Each number is 128 + 24 x the weight over the matrix's rms, rounded and kept within 0 to 255. Layers, rows and columns count from 0. Numbers have three digits each.

# layer 5 MLP down (transposed), 1024x256, rms 0.115, rows 181-287, columns 64-127
099105135137098119150148139157166141106142155093119134125110127114163172149145161150099100132104147070115111099145168134125095104124126116141115117144112076085139126128141211129149105068136144
157140126139132133154164108098105150116156155172159151106039129103119130190116129132148153135105150103131120130134150150101114100120157109158143140169202152127143110108099113112174132177144120
129129120114162163135128182127107169112119117127089137131169092150187122132124106110094118120149107145160117166134089203086136141161108101093134139157193106138124181158132076090119148141130103
116149118128114169164120140124133154138140166102141141168159102143111099111138099107140124095098110138093120110121110146145114132142155134120130131129099098128179127144115123082137173159123133
090136118130121147110136119079148155125097128107145160077150105102112149156120156212116151190087106144116094073127088133102085136135125179137114121117121120186139165091082125136077081159070151
125155168124134164148123151120110156142175124117122113108153133118113146144097116110110113099171116167109154133142129164118153106083092110090113094134137153147137115128167158115112136120093130
109155082147107129145110112165161109110124116152111164141131141149164147126180129145130128094112141145099118139135149124155060115114115150137081143157154159115171139113154130112122111097096132
135099134092147147137142129102102109160136120135154145105169130140098105158137121106115090142154180145145143167123133101149136105129126138130110150141152111128113160143144116134178139112104134
076210106141113149142117086090168105078109150136090071141090117121139124115129118135133124140123118138161144128057117160065140124114102142161076141101173151073168058159140150123128155109177096
143106139139148094093132118112131171108128142138114140107099112139117080153138126097118167122097122105153081116093125096108133150136147157102153131108138138118141177124100136112099119112164160
127114152121156117144133129117129204131111140086133130129152083119147161143136070144136144127126137134142134079154090096089125161088101096146110103180130145135164130148208115190127119082070166
115132136116111131107121137138166156100163127129136103146160101117134121158165156131129141147148165138144156138141158126150159184132109055125100145094099096158159123148133122127102113139149158
139154137139118126081138128088182112121130128148138088055106165181111120131112099114117134134161098148128140142126116116128097124152114155153141153112144112106148092126152127080103127144135151
091104128109148101144118131142152183156126118135151146153102173151152140118094108140105080123125161131147145061166150099089118102129112117161141110132124177126109138090109137099127060128125118
106129131109133123120133160150152115139111160123132071141169133171123117122112150087108115090184150099080138128124127084117085131143138155133154141124141118144116111139121116092144174072147132
145147157134122170137142124163155164152114137141207125133124129152118126071169108143136121103130169077134139094155145114115141066136128159082112116113124105138118058141132106147131153117111096
160126143124095133129151118116108147139122122116156133135118116121140108098143127095149141124136120164129152148133091101143118101134135131111118166120130122110122152092144120115097131143167142
151118120141113126100166141152118101178114151135149144122121130127164117140128104123134155101153146136118140109104135082090156073158077146115105151124163156122135099106156098131141146149161108
110146124161127144137156170147121119094136130202159147144130107157160149167119175123108149115135073147079124167160155095112089112100148153117141117161135124166102136095150144110113122127120129
135180100109147158113103141127107085130120110115135150088105117169103133070117116105097127166161152117121125101112113104109159167117122139125133157135133078139131151113123141087118132151164124
126113169168130138151076086115159128090158126136094174118086113142155099147157137100129140103087105130155144132125091103111113152067131155164147115118121106156162118151136120151153165133153091
105129161170120140154164132107165152149144134114126155159150107047156108142145163103097119072117175148126144111143119156145085144116105120173119117110099099119131123130161159136141115122104078
155126094165158126151131154122120135113146126082151106132133120124124145141136099133097131088123124131096165137150095162133130067122138094111106172153119103095153157098135104127141159092141127
139143112104138170161122120114104086111105160108126131146195116134157053129126143116085119140144156176126112122161175081131056108129125144089110127129155181120101155121151131104158115118151104
129102114112132123134152132125133153106132084160130100159143111140138083149107127141137139170110110127097102125086121126122140158116140147152182116155136175111093114151129138096094138104113168
120103154147136144126127154125168146139173131122175093164124168130093114107144111112137154138138116119143158131104121164107103140122146091118104108119144129137114111153141100139122085092157132
169139163128100159113150128118139115131137114125104155080091128109119128151124125118159131140130132189115161153133136134114112182128127118118120104112142100149151090130161123165144117121075124
171102122150162128137122138165173130171165119119084158109110131117121147149143069112142083141135154107159054111095119128090172106120142170126130176155103155160148159097155124116141104115099116
134144097090113152110131109141108130131125109164140142102112117140082150142135128153165137117133122103103128132130119144154144131110139120123123128113133135134141118129153147155149158132123136
116162126124121183115141124127142126118129103145133140156150100123144112118110139148121101146167117131135115122102101130085124134108147142130086147127088141126104113140146105111082119116141162
108143129135101121093107097150167103087073117131156144114160126101143156160114153141116100128144141099149157163148123163120165136151091150156131099153140121085130158158151129139196109122102162
189113139109087126148126143107137173202148139109140145093127106116113084185147128062153113160131111084129131100146118128159138122114135140112169132104117086094148114083153175095092133175170103
117131163160168135136178127114142132108142151102141107133100111135155116163086123142122110128125113126148166085132114117112096077147126096127116109135152166130117117134114141151133125104128104
114142132130125128150141108105109182161174118140146150121163117153129135111102103162154113108111082100109201064138134159116112139132122184126192134144143127134089161145151102134099116105129142
141145129131157143145105116132139150134126151119133136162118114145147142110117174164127136108139125081124150129117122087113103143107107114123105144126137148118154138123162115125103108132133139
137135132132135161162166154106106088132135153101158122137153107096125111168108082138086099143151120201162098110133100121124114109124131125138112107099185095119109132138144134134183132151081124
131153141105073109156130152163124127144127106133133134102130136119114111137104148110114127128118161116159093127147142129170108141133136114135149084127156128173146138146125127124135119095124111
095168127128126175128103097148127135120160115141124132138146116141121159178118091113146121183126128081132133091114116119129104081125148141122145176094100146183129135119050099103137146123121138
086101120135124083159159115092133143101121172122167166125171126118175096099154156147125144119101127106124187162089142087108158143073139123161122123156091132075119129167162143112092088099095140
089133127126137147132130135147156097156120100126159114147139141103126136129142148131109121134139106108124130140128125122114125139148106190125121140109116137142125140141133115153135113111120139
118109148133126168140165172142112112172134095145128081139119120121102115183160075125105146130104112082096103079110168136168114036127131150155103121140150174102103132142118160129120092097154110
093148135145130159101125132126106138144108098096135120102126132150103138121142137114140136118128118149086155132135138172151109151096163120100135106121135079134173133124155114135115124157099118
132088173149141127142096123102135136159094137096106099176152158151117095115150110116159098151147123154153123125146145148114095079114105123086119102135146126125109086119115161138142175077149131
107148113147136123127130119184138141127159150098101144073147097078141108173145137094152103147139168137140130113133123154195098148159144130118100125149131126120134138088118120097114142135090099
110091134161141124149146105105133134128107139108132141126132134091134105152153130131102096140118138088126159168136167137118123110150120139128108173127143130149168137146079127119183140157123148
112128148109076148155138148171132124152150132150087138171121151173078155106123166095106182107151126124141136153066183132094137133118112162168153130091096128127088131126113133126098108124100093
124128149070123162127152143127121153122135152086108124156117119128127147127132105154099103127123156132130082131152119130140130094082135114152153144129144132112118150107148121124129137088156144
094110094144161103142120154126119122141142108113114156144142165145149133113145167156117134094126091092175145104156143124123087132139114104108112123138103168155113165162136117144149087184134149
151082083124137123119116084128131148110135150124135195147128102156160112106146154163120122095079122151214164149096163103102138133099171137130118125183157098137149162101142123131080099127139081
085148144157107150101116160143073140109156113115118109119185139119100133146123115089064113108122099157166125106120146110153085154155092148114138169194156156149137152109134100139095161121168133
107128111136071120143153125113132111112135171124135105119094176105115103171138140113153139138124131166140132132125106131107104124086135145157161109194133115129138174145110136129116115105126162
150136133148187148071141131135129103136169123131112167121141117141124105153114132165138122125124164118199128126139119112110143122145207158146133170178091159155147139110093099110140126169132093
155145135123153159119143139118140150141162102172128133143084116098153110153119133109149177142117088120171132059147097110103173146129107123098104127130067138130207103146144101110109128119111135
163155142087122074114117102101152082106105193125134109126150085094200165125135104143085154158123114171142144120160109116125132113110137107135152117120123145107112106148098079090097165172150120
137137121118124094130171116121121153100116122114162141138122119114125136100136127122101116113163179137133140118124155152130089151142081127182117138151136101124138117143126082133144119126111084
147172106098097117127119142106133107141126115114106137158097107222115129119126102103093111095195136116133139178152133156088117164135132133105110110130136121125119113142148137123081104136113139
181121147098132101107122111135110112113140097132117141098082109139127089153120128133133142088152110130125164145160102153123131122125124124116152117115124154159134119124120151144106126112142148
158129145138153125133118141139066096086113160162146150136143144129125126102103125095124121121149115165122134121157115145139118126151099113084116106117154113124110117104124142096051113161117109
124117110126111151147141127121137103139130109145116124099089107164122100132163134094158123103141135146145145141131113144107172094100088119097136136124123123132109122127138140135118167134094115
104146163122100164159121122116129133125100117144124136160097142131118114131130119138153108171144133122122177107103133091096121142141096132138143136180098134125089179116120103151129055127145124
122153107098165114097172091123157087128121117130149133113124101165125157102158115116090147145139151085134149084111130083066159102097148133139171160127128133102129171153095122174104151069118135
094122131136155103087164148132136106115129138085157175119102120137107125165163121175122107186141160147149140150087120098155124138101169104113146110112083120113181161115105143128129099148161062
154137157118081106125153118123125099122152088113114123146110135112127119159169160140096159117108111102030138106086117102129103144079114108107116145164128093145120127168115107156157132167120153
135139146115152135125160135086149142163113112129102073144123145109144126137138116129116189120168126101150121130142115105132153141144134144101118149116123100100112140146142124156127150141104163
133109140141090155119128150146109138095161125165112139140112128140098118154120188130128085149118108108102110128136146161162107091128132049159112101103137119147107123121114144130146106154144119
112119104126105124115135127131159102133149139135148113112166091128147114108098122091115106130159176102141121132146135130133141126125129135120136117097097171132126137149083142167069133099129140
135125189150127196144114151126161140129104096153150139138163116164168096084111098119094068113136103143153110096126153168138134130141118150128102142088144122130137094109085112114143156134142143
116147094161119106131129113157120109160111102060147119119117156114146124117106098101133147141121162146118101145117147128108137111130155142090102112147158102120086125125157137126147097052151119
129167122079117166116105110083149096150166126097120178147071132150109136159123121172079150184090145135175123158051123113101128128119124105116069089097063132126161197175151119115129147115193096
146107110100153099087099107148071130134092178100100133109120086095222183120132160073156161064179138157172144121148150132099177099120122126156098135176154110105179144105137138164116128118137119
128144109135180186118139112163141125130116066114149109125098111076155128150137104141146120162156117128108121091124143141154086117171127140124060159155105110149096120129119103175122131154115071
126131141119110157143115103123115164123116102137141118146106136107109144102138158129143118171137120177110116107117129150141150133108121107154130087106128128105124139130162145119103083153160130
156140112131123128123080114122122134108155106146139111143085144090140096170122134115121118156134181160097115075126102144140120128101083116136129105180152130143127134126149155142148131160138064
125141150124144125108114095131132106127163139136126103137127098145141061110124118157105090155139147163115157143120153091131134141119158154139134167114145139137154127123131080115104159129130123
149121165147138125135138127115126112128122155143148106118090109131060115111167098110145067141131095146113091136099132126121129128120158141132149112131125132113145117119122110125099119129141116
105139100140140164114139116125153136170107141112121149124130133126134132133092125148126131102144109176162138132111120133122137104164121134104089141117162128171093174155096101116173133163126088
124144113151143125083160143127165175118147122153110120134053142171142101118163143148102111152172109105084142121116115093135142138113143120135122157097131150100139166116118113068087149135150083
133115138117113143128132127134104144117103147125131145151146110118096141126144140141101089143121149131087135119168132105098132159149093116102141142129099096146158119157162113105128161094100130
141090151155140141137133108161117120175139166193177150163118089132179132161109131111130106125144117176106105123115141114108096104120097089138134125106097170150126125110116139114152155134157109
081157124146142120160184136099086165103132124121149114129141136105127140105112163100182105121105131096099128131157147121118131077135068096064120092106116136126134129104163055077126119120118117
123099190098176127116158123140115106076163049089156122112114106147142111145119165110156117161140142150139152095139131107165124099134097086116155088127129142091098202151148116165152122107146149
131155156157137146124109088137117120131109114121127126170087130160125127163136145115161113131145155106142140116130135124135109152107159157155142142146055127095091097088140132104130135151126149
106146136158128147118163142079126128146145095130116178189121149088184132177114133137122132110146144123147154121142148114095157141123139123122101126092094156088128096168115114097083123169108126
111108122138164127141075128160141122125125141143111127141157124119098139121128135100101137124067152107141130153086120115117155118126140123151064086139026161140168121124150124085170100174093179
134121133154133107177129144122119121139144150146109144172101128119136100123092159134132128099155109113178125097149139118107130160123102129127117115149098127143138119192129109138155119101177074
135096135137141124133120164140091186168124115103127089116099104180149120119118142135129141152119096153127132109122139133151124104137114072145156151153116132164114121160167129132124119142135121
127140141074106116149107140124169182129127121132118100159112104119104160108148115120157104148114132131131122156164140109123106132147149174130125119154162140119126100099138134084119127170134116
092125123136153110120195139155108115152147135155110136157135127085085107157141113148079098136110148100082116108129124149129161115173151134126158125142154124121133158093089107138151115118133179
114158149144125108126109132108118155159125129135156117151129140156122123150121134134143163121162148100130143118133084145145086107148133122107131142101118150100097137153180120139182137135134114
118147190141159159178149128135138108131124113124141132122142150113136146114118126113133080132150116101122188106204180106084107144080142145133100116126133146145160153130100132103171139102107145
172126121111119123131131088120121125140114110157121145111122126148125138104176124123168141150136130190123101143113145158095165163088122116111119109096101138135089127136142106123119112131119125
148102189143143115192141139111089105102115147145098131168149120139167119151174176138137104125140141149138114158142149134155151154068122070128118104135155129125152120093150132157108100138087098
108130152110155112122123125124135148140123149101130107134133175124103144106121114136118140099124136082135098091085127134133080102118143145112123177107128160149182145107101122123119128141143113
097115132113145095104114129122132121127144118115127159142125090121101114139136129089140143145105120092131138129115117111102132161107093143098153170113093115127131193153135130089135126098135146
108127136086111154128143119113124133110112121125150103080148138120078106123154158172118147095152165149101121110133145163179111105163128130131161131121144148126161101106176160158143110103120121
142104118143132132104113107118145132111118162089090128144110132171129136149126113111116142115141139140148146128125152131116116109145174124129125128104106157147137145147105134125099082150149159
140146108156134145154179145162140124094128163121122107110120167112131083121140140115131107130152130092111107134147143117137134143120116134154123178154072112128126103138144130119086133134165143
083160123157164118130144201133163159145090180168110137158143146059188102151103125117175132112145099154157143121123136097164095107121150140134129142197131149139122088152158165110091128091194057
160088118132117116118169093133116089176102128153171130082161133163142120139158118154135148165156118119118145101166110125116150104108103145094150120133154129114130155122130087115156180147113151
094119126116135140126150124113141132075130143163163135157131091130130096133132134114133075133141145103109107133079160192106165139125102145104099183116119104151123111130112114130140123105144126
152089144126144134141168162147110085082134129108129122158164133112115131061132129112144089103139127159125147100135191161103143109146131097151165123107119114139162142135068131083121123120125136
143167113121137100073102159112139109167074106158123113158117111143125143136103153128109094153125085131095110139104119111101162135130166083108145141176112127127130101117133128164144118146169131
181142160087159186165123149096090116138152145143144124164121087114153073153136152164111121110108121104113124176131095132130131062130137133131100125168082107115111055167139100165111107104105120
154145132119139035143156099116148098164136113093104149103126095144081172132115113106042149069137122114157158141129078142104195112123097107130127133118112067095136114096121119150140099101117125
128112131067137130129137075170116131127133171123137139101150149133158107109114112115137142148124155160098144123173126148096161118121164120144127147116071112170108127085094110153122194154162167
091137136134141140123137131139107130145158119132090130098134163129116155104099142124086124139136158133134145144100163105114088138144131158140124123147130151117123109141153143146137150123134116
141107139135125099156098131086119082099122158100139095155149145065098126092104129142114091119095185191149099102146114139152139155153127152143163119180150102127108152053117117109102157091117172
# layer 5 MLP up, 1024x256, rms 0.227, rows 182-288, columns 64-127
133143128099153120123160130109177142113096114120142129106139147128146151158113106143107116132096108067101140113116114087148139126128113077111094150141128191147157142150145138114086149150189127
123124107111130134115177130142154126137171144111071162173132196105160115122093129125112129112100156131143142128063117147167175148123103114069136084126083192134127135100082114119161127184165167
122169127147091157078126124110163121116168135131109092126135103104107134109135146094109131185129167121114151140109087123145125148139134125141134128141111111090119160127112140131123116148121127
108084157157088112114168168121119143162085142147153125104127180114089150129148139157191190142135102088146166151104132131135139101128108149150144126195092120130165143144123155123125170111152108
130150139135135096114125147105099154109140097120148146119142119146134099111123135106136124141109112127168127109101102121133151101106143111131128131124107122077101100072135106092138163146130117
133109124095152140124108084095125131135130121141114117136167140128137152122133145135132116120110130122131125148101108091173143076127125129148150111116140173092123114109162132106127134146151144
164131126154159137138108095118123114143129091093105121111129162101149122127103162087075088164150148117118102127092144143127166084114118104132168131136140132106150140134147134160154143136141128
131117136124182109122184095079184154173047137160137108144100158144164103084083066159102135137109093171146107144174105109145153103141152104118150106122113224148127106104191094118085121124092094
117109118137138136116096106074165147101173098117104110138155147141088164139121131104098103109130144109181106137134126108131135152142159191096089130146117132140128141109178148089168140190085153
167138157145102174145110162148177126074144112141088095143134107149135101119090130153154142129101135124166153102105149150108092167163147165192138144132130121105141126167117132083124138103123132
172085144116083147134124126129135128135140131123114110112146123126126129100152132140175113144117131152124111104129136194104134173132160127158123140121097126107105153108121133138149152127142162
122113140184129107125128140105128154077116139091063116186093127104116138113106129124146120135096164119140138120134118154106147134110147107187109119140126137124103135132129115145127125155128120
111156146106102081112167147165110150127112087091107193128104157144108175083098094144115108145091125109147125122124124132067137113106134130154143112120172140131095166125091162148120125175120165
156111101159140143139120130148136081123083108066156072134143168132124113157088143101126114129161144133126121126138100144180156089106172171130115111146113106099121129164173128106073119094128162
176134131133089158133151132133142112121119127119111135117112148097141185028160099108148147146110084105095137132139086144141126089140122206133124151119158145145111142103118120138068114118059126
122159143135157133155088116110122097119133104150105099148087125161143140150136126120160093152149149102095128136114094172116133121125105095117145123122121119130100108141140120125098131132152117
127076156144144138172165119131151102159081133140133144137057135113134140130110159133119098154106181103113154119148128106153111141093148134107123155134108200119163127117145154087156137173142138
102121129118123105121137158142159117130123133139148126094134145119123137108084149123147151149158140109115142115115151111144109107125098108138126115150130124126135187080131090115132153172157148
139144132159123144146127163128165150152181130067105137141144115152089111101172121115130126110077095115162149096127083153140091133127113162127149171093130120114091150136169172120177163146106125
121150129131136177113103165147114151120137097148133128090139155142079139089116131171128087133124137111081108155113128155108143151156082127172129118133150119100103161117148172173109127118143158
093109123148148099101098155117108129155136105105148169167138133087110130113153121121140112131144122104142117123088120111152163119130078146112140122083115132151177146108140140071133128188111106
172149139113127136171063102120137142165151106099085104101117153130129112110139113096136110109104142141125125098125088098125131145143145128101114141133149130128149157133124107134107177124153139
155135117136128095110175165131168128094112079156105189113148129125157132113138116125081103174110135123150158121094142109129127109136105116134140123072138136117147085122108157133178148180076117
123108114097145120130135139156153143213088113102105152125109118150111102102129156136145157154129168153091110131133145164105126130098120110134118109122144140111177142151159133139079140126130116
095097155094176186129148114155122103147143140128125134136150125177129082136120135129146117156130182138135085089122108127116136089112105134119118139144151156122135127129120167143140123146116158
146134169122123144089143114125135120168098123114127118138127145116108111121119124119138104113139161163098125109149121123167161145160109133130129153104141100123124136093093124113097139125150100
140076108098167094130128104075120108120100099126091081151145143094130146165167127129121101125143129113148131085162101141179163149109098142134091118162143113115120081143119143088103118165109130
133137085163126126148127099134144121128132126096122148132129141077142147128148102123161163144102168158155142145119155129116118089108108087173166108146120122139132115121112147101100088133097143
116090164087117138118113123136114125136153123108161153096154140104111135110128119108126114148097149130105109178105111086137109129114134166160137128068139153129106131146139115097134133145099127
082108165113100087103163119153188146144098095138148137140160133090125133180160124132122090121150119145129102131144097066136118107167093135181135145138136098115098120136145133135182154164082094
095133113135165078161115136129139085129103143127099087065139132148105103134092127123170144108122158119100117119075125158169146185158182152177167094079145150141132129123086078119144208110124155
102122159114093095160177168097119143112133149123158150132139105114124154114076110070132119154131073110075141144125093089160114115164111118161092145168146096140126117129102179127133122074168126
148105155156109125087118162147116146114184131151129158119114146159144121101109104139182137105124136164136109102136091127158101127120051130077087153167138140109104136097148164149112135127095118
120183119187141142180114092132180100107107162122068131139131134130170140112142129133143137141123115092120121137110149126082098112061137118149145133119148106175165117150134119143180117107091154
183122135117170137104193141123115129079129158117121111102163135104143077122135097109110094174146144165130122152161128170120128137141125104169122141110131104123114125133131180118136128141112110
142097122179114121156077134149132149126134136151160116101151109180142146121120140143135104105147122116119124140146105141096113137124118104132144149144109165105094130129165133121167091127142117
139141130120145111094131120146138095126088147114126140120123157106152143089102153104087119167133122127126119109114131109197120112164096151162133136138171148112119095170105119150114088159144132
121096122123157108149127110056176145152114125084143135090139114128177127100104166156126069160117101091125104139091116124139139093096125127159136149136164126119175092164120178124134078142139122
097105133119133116120149115114099137088119152146133147085094095173135132169110135149145137130133124106114129133105160151119118141146158121127139125107151112089131113153114154156163129167148103
162168151148146121156138104146168158138103124127098102123100126110185119136081117099129113146150125107088122143116101100104124108143121136128114111135099159092145166110150157164120124155150143
126131130134145139111151154109143140151100132085088113104114115173157143078130124135101131165149130154094117150115149149108132099174122121115151101124111151150179178111126148146084134144143164
085128146121135139134161173179093160152103124085127117158141141145128113128136114105160122131092094113107143120149167146124127155142120112140120126121141138125143095117150127139139128134123118
123124155126125129112081124103101162131122117116126132127115142184138142132105124174104145126160113141129092128129104110126132124130103077120131137191106170134136123130108170145147134101175126
103076139120119129147144135122126125102063126095124128111162164161150137196143117168107145134067121073060167104078091128150141132126104112148073115160140172176083124134167141125117141086108121
124170139139139129132116165178139105096141143131113141123110127073104130125136124111153160146171098127090098098101124048148099130130141097191125192138185127116091163116094118135144155145135132
135136120130108186116076116119172117159108118116130108130119115125147139135127108149102110145127125117079141102072083089107097124161120140163121129142099149103115135127151165147155088139115132
091130130115138076123145138107129109075094113176111152164164084132139121163153129143182121130093143134146116124108091122182119096147085143139135122142114082125083081137151165126123122123093172
088099109085131113142115115145091123121150119131159101091145115134110112103112070097154144170117107133171130118144125095125170090135144082112168115120117128114127124088139113121168115124160073
107088149136122145151153107121144087111147131182130132117128143101133145096145117095107126091114147148146113143127077124103178118165112131105141126131147146164140142071122155117120106132141134
128135132108113127136130117132125138139136146083142121154121158103109165110136148125079103158100107079087155134118104117141150130051104147174105135117127159129140134135091140126120158155171155
158128159072134168052173103159124133145140124131123104134124151160046130138131099162143150120089120109114112137119156125134158162113133150132140134169124149124079129124117114106144161139152098
105145133165131125129070143107113108106145110113095134155092096142131119100137139096117097145177147133119101109108153129131109159126108089143127162090130090058126155201077162166204118120167136
095088132110104150146176155146096155128097138098124145147128166142150124101145112103133128149121120119129102119162120118102112131109142157131113104172134159107112108137098139165113118164095164
136100118145114138150112077132146132131143129104098141133147122108117128107135117152164100074143149165137113107120154155100116111130147139114115173128149115119131134124141104141176118112116114
076126146118108124148113097139130140120135125082110129087141136178114117081143087135132149122167181117102118137157123115144118121102121132108153133139095146095124127131124117141094112142137136
135114131129161082133097128153146147141128102155128149129141127136116097088122131134131139121144130144114102102108104130132105153118114133151147167150114112137149109133142149124157123118156109
178114151120113151125130161125129158106097104140090126070095148146105146130154132142128155152136116104120177127121109122135143146129134091106119090156116118111179100149116115096112146166124169
125153123141137125143130124132097148125121111131128085116136159129127092142157157162124148135120131108121134127169162118155130138174125134127116104114100132109143126115111153132151107104141146
141091136143184113182138138143141085113119139138124095096103112135101115143142154113118096121098169122137126125090126117132122132112076147141146117173162097138106068111111114102112136151143117
115156137112121095126124138121131171091143109111078166139156160167112118134119123131109117113166096118137144128079132140146038130133090106136161135131118080131122140139143138123161106106151112
156109145099152140119131151127096090144150152104133126154127145103115141119097148156105150180169072142109133096124067148108112117131120118142139105144100098108125155163137149117108119184134122
118121162151119086142142109138150163128105117099134104137118130058125121124132133134102116137102152110086154157117122131111179114113108146140136172114122148161111147115165124134142079142160121
114162109143102150096109156140153103071122140155160102111183096095135122158093113134136117145098173112131133140151160168112117144098129148155104109134141105120124134078136125095104130120122131
145128124171146111088108162142133173136164134153121138144115123161128120100090153103111168136098096154110112146119130132123143156165121145174130121107121167109146122119121131111167116138079119
155125130136091110113096083107168115133120120149179101110153143100168114127120124188119120149145120128126093119142143141111149145109101148074084128112141089163131111085148113105070122124129116
165104114108121151142126105164148135118099153115156133100106140139106119086103117117125146125087138124137113113103134135128145172091118146130139067098177132071136144111089141123141154118083152
114107111133098113145137109137123132107134155118142105084131145102149130156135098128140120189100132123126129124092149090147171117103143119108096140142133145141124145111129125129079104110167145
117148137123133144143160123109100104192154145104115150124101166124095126100122155178110149144152114155140119100112105102102145125153122059137100138122120119057114159139098140167125176134129123
122155112088104145108142174167111139082110133101145149202173151125164110167121169094144155121130150140159146075097168162143089116125109096147154147117106151140153076125178138138119162127103109
149174150128101149117129133154184130130083083132111126126141129052176133122138090143143127160153118096106129157110089124077163143143164174100116151096103144120142167078163102111148107117192125
125138123116106153117133127124157154105137071155140106177120132155125131082089104147136111111132141125152127140112126166129136115133125139096143141169114156143132147145134130098113137133123120
133118116125104150129128144149152134130154088142124124107116131099137126121098137133123079157155133136139132166076134133136157086110104122185144137120144099154141129134143128119144147119108145
128132131134124084135145147131169156070127150101116150168099102115102112080100114115124143132158097127127161114131139118100119127109087140161127147135152157122133137124175105124119112161152160
155113142163138139134148116103115130060089136107110129144111099138108124135149140136103142128147112108108134154113119090144143127144121149142136138122120145119149148135117145093140130123152157
088094122162107128151114114082104100136178115137146124118110130111153078111151158148198094126115155115099152120119177147099161119090094129112168127118135137117168119157135114123087140097125134
087160141143142145129124146140096119144125114132125167147113110118109160115126132132129150111124137114104135107072094120150119110143142083105115133125177134161133110107177113151183160148147152
131135103148121106150131051201105090141117100102130140144133146137144105143122111156112113160117092137168110154124118089132105136157113137139133105100120110109086132099085124133147181140099163
125148129102126135145135127113094181127087119158109174129105170146199130116110137091142150100169156130141167166135086153072131128137091117146156119093150143160104133137151123154130165119145095
165107156128121129115112175088123104098136142127122115123138089133147148110124178136128110123133122108123149130115145146111118091122103117146162119135146105140130090122145124108091112154099131
159093160145122152102114148104145147139101141116081132123140140149088079153167075162160142183130164177144113137097138132110142142142113116087107118139147170114121137142162139158102146178125161
128114114143095134159103141135100178151124116153103126145135168155147110124126119110125101133099150156118142156130112129112165155110104127104110114130145144105136150139130133147148114120138109
117106130149147127092125132124100159130115109140087117172116124130095113139139115201111144143166147127159136141122132152129125096157106119089093153113118140131104153175140121120147124145122166
160128135107147157137103166101124125071136130138084162120174131069130106116141166129115106085154137126099139107083124171099126144187090128174133168105165134080108123113133143125176131078176142
091122148154094116133117090143084127094111158157079166106115148185136134097124089156125128166092172106106110120130153121121136082161085137150165146105127084160121086142122140139138162125124130
122108110087131100109130141119107091114119147177115047101162145138126131149125126159145123109155119154157115110120122109140103113101135148088110136133142135163158121109139099128156084108106161
129130141154090178138123168143148163089116123164168114133097139143122132120144129116120117147141111090100136142127132133165104121153120128102140135148136133124135126134087121144166131115107154
130125164133160126130101123125147056167129127115121125094109163133137111103115103135139138177114141105176139146116130126141142151121115134129114170089095143147128129101121120091134117117137132
091123141128093147130175145080160080121143139114144142123115121148145091105135120145122139150138067137129133128130072144121148201118108129128101124127151092133122153135144101144090158159125173
139168120078147127118131144119146140140120127106142117109159151106130110140121133087126088162116056092169147099128170100067103147054154097147186132106083104146184150129102130115125171157117146
128130148111158111135139092132148104118122153108119126114125100151136107139123162136149109134118164091152107133091147127106154123143142150085137139125128122130168136090120160141125145133138120
144131126143133119114106148145158124126151109097136186137134112118163116162119100118152132136085125156082174140132155127106142117149094125096152158079125106141135110117085105153135184144149140
139140123154101136144105136145110159151121139124110132154140139140137140118142131138118128132050125118121097122139147115102127127110119071126120112139141088120137141137079151179128114146130118
152187131130124168111115140129138080145129072120134126110113142136127123082101157136142150121111181118131140124131093124110153126108123139115152064124143148107157155134112157092153147111116108
099178141126087143144100117142112167135142070142146131179125116138096095102095158160112120145140172144138141066133105118123132139155136060134131150145115117054141142132130166140140112143139130
104128101105129132088125122156080129143147114146153153144150156116153100089138143103109073082128123138116075122153123146146120150151135141150112124089116161134099162148115117141114184129102129
122117083130122136132138146097157162113098109105140102125129121097107159098140150138182140124102101140117134084124075090139115139169119100153130129124138106103078149101174138119146134137087100
178153117127164146169109112102149091187139122141112104135088210138115124153146131115129121132142087199095134138112082106050080137125114130163161190207142115139152123164114147116084169156131130
098101119122122140104137121136134138123133102154117127111111146160111136130121120102126130163103148151106098136162147131139117154144145124146128155146127112151130171123131103135172153139137125
148130149102090124150100071108131132099123093111135143135143137126140132138090112135120108121111137082142106113083129122156160121100115113183081133151084121114168145141140081070148146109107109
125102127134144085139137148133143116112125126140153105127123091144119115111161116082111149154157115110120149137116123146106167117162118094168139124119185111165127161094118154141144137115153132
102102148110141131088130105155163144112110155108112132107111140168117121103124126141115119083148091127107158136111130147152127086114120108139135173093139117089147118118126127113143148164136102
169128136131114128115122128155085097142112158109167133094083135130103127135134104108128157092076092162139133130128125133116095097110100159117134132140125100154149106118151130147118151160136136
144124156122149122186147185128123180183133098120102129114135131164096128147147121143117129078132081101094099139128154149135140144127114062167121159181181125118083162145125179134113105139048132
144125137129122167103166180072133125126180108134067130116125145151139159146146120159135120111115117110148121110106113131109125129097064129107150139102105157058140183156145105114127093144179125
130133126147103127104078125144128132146129099089123141169140125130129123112178104138148083176158129107110134157111121111122141148170131127111097119088124121075149139146089120152120149145161161
108102147121131110113121121142102153156139126087118131152130135116086120156136112153140120135119127104079140147107091114171110160125121112137152103128161128171141164128102165082122159114106137
144108141132128132126169108106154123117089139117129127078129146096106152089106142144110077116108109148149162103172152101125102076084076090142138126082125126133134122123146167149091161147099162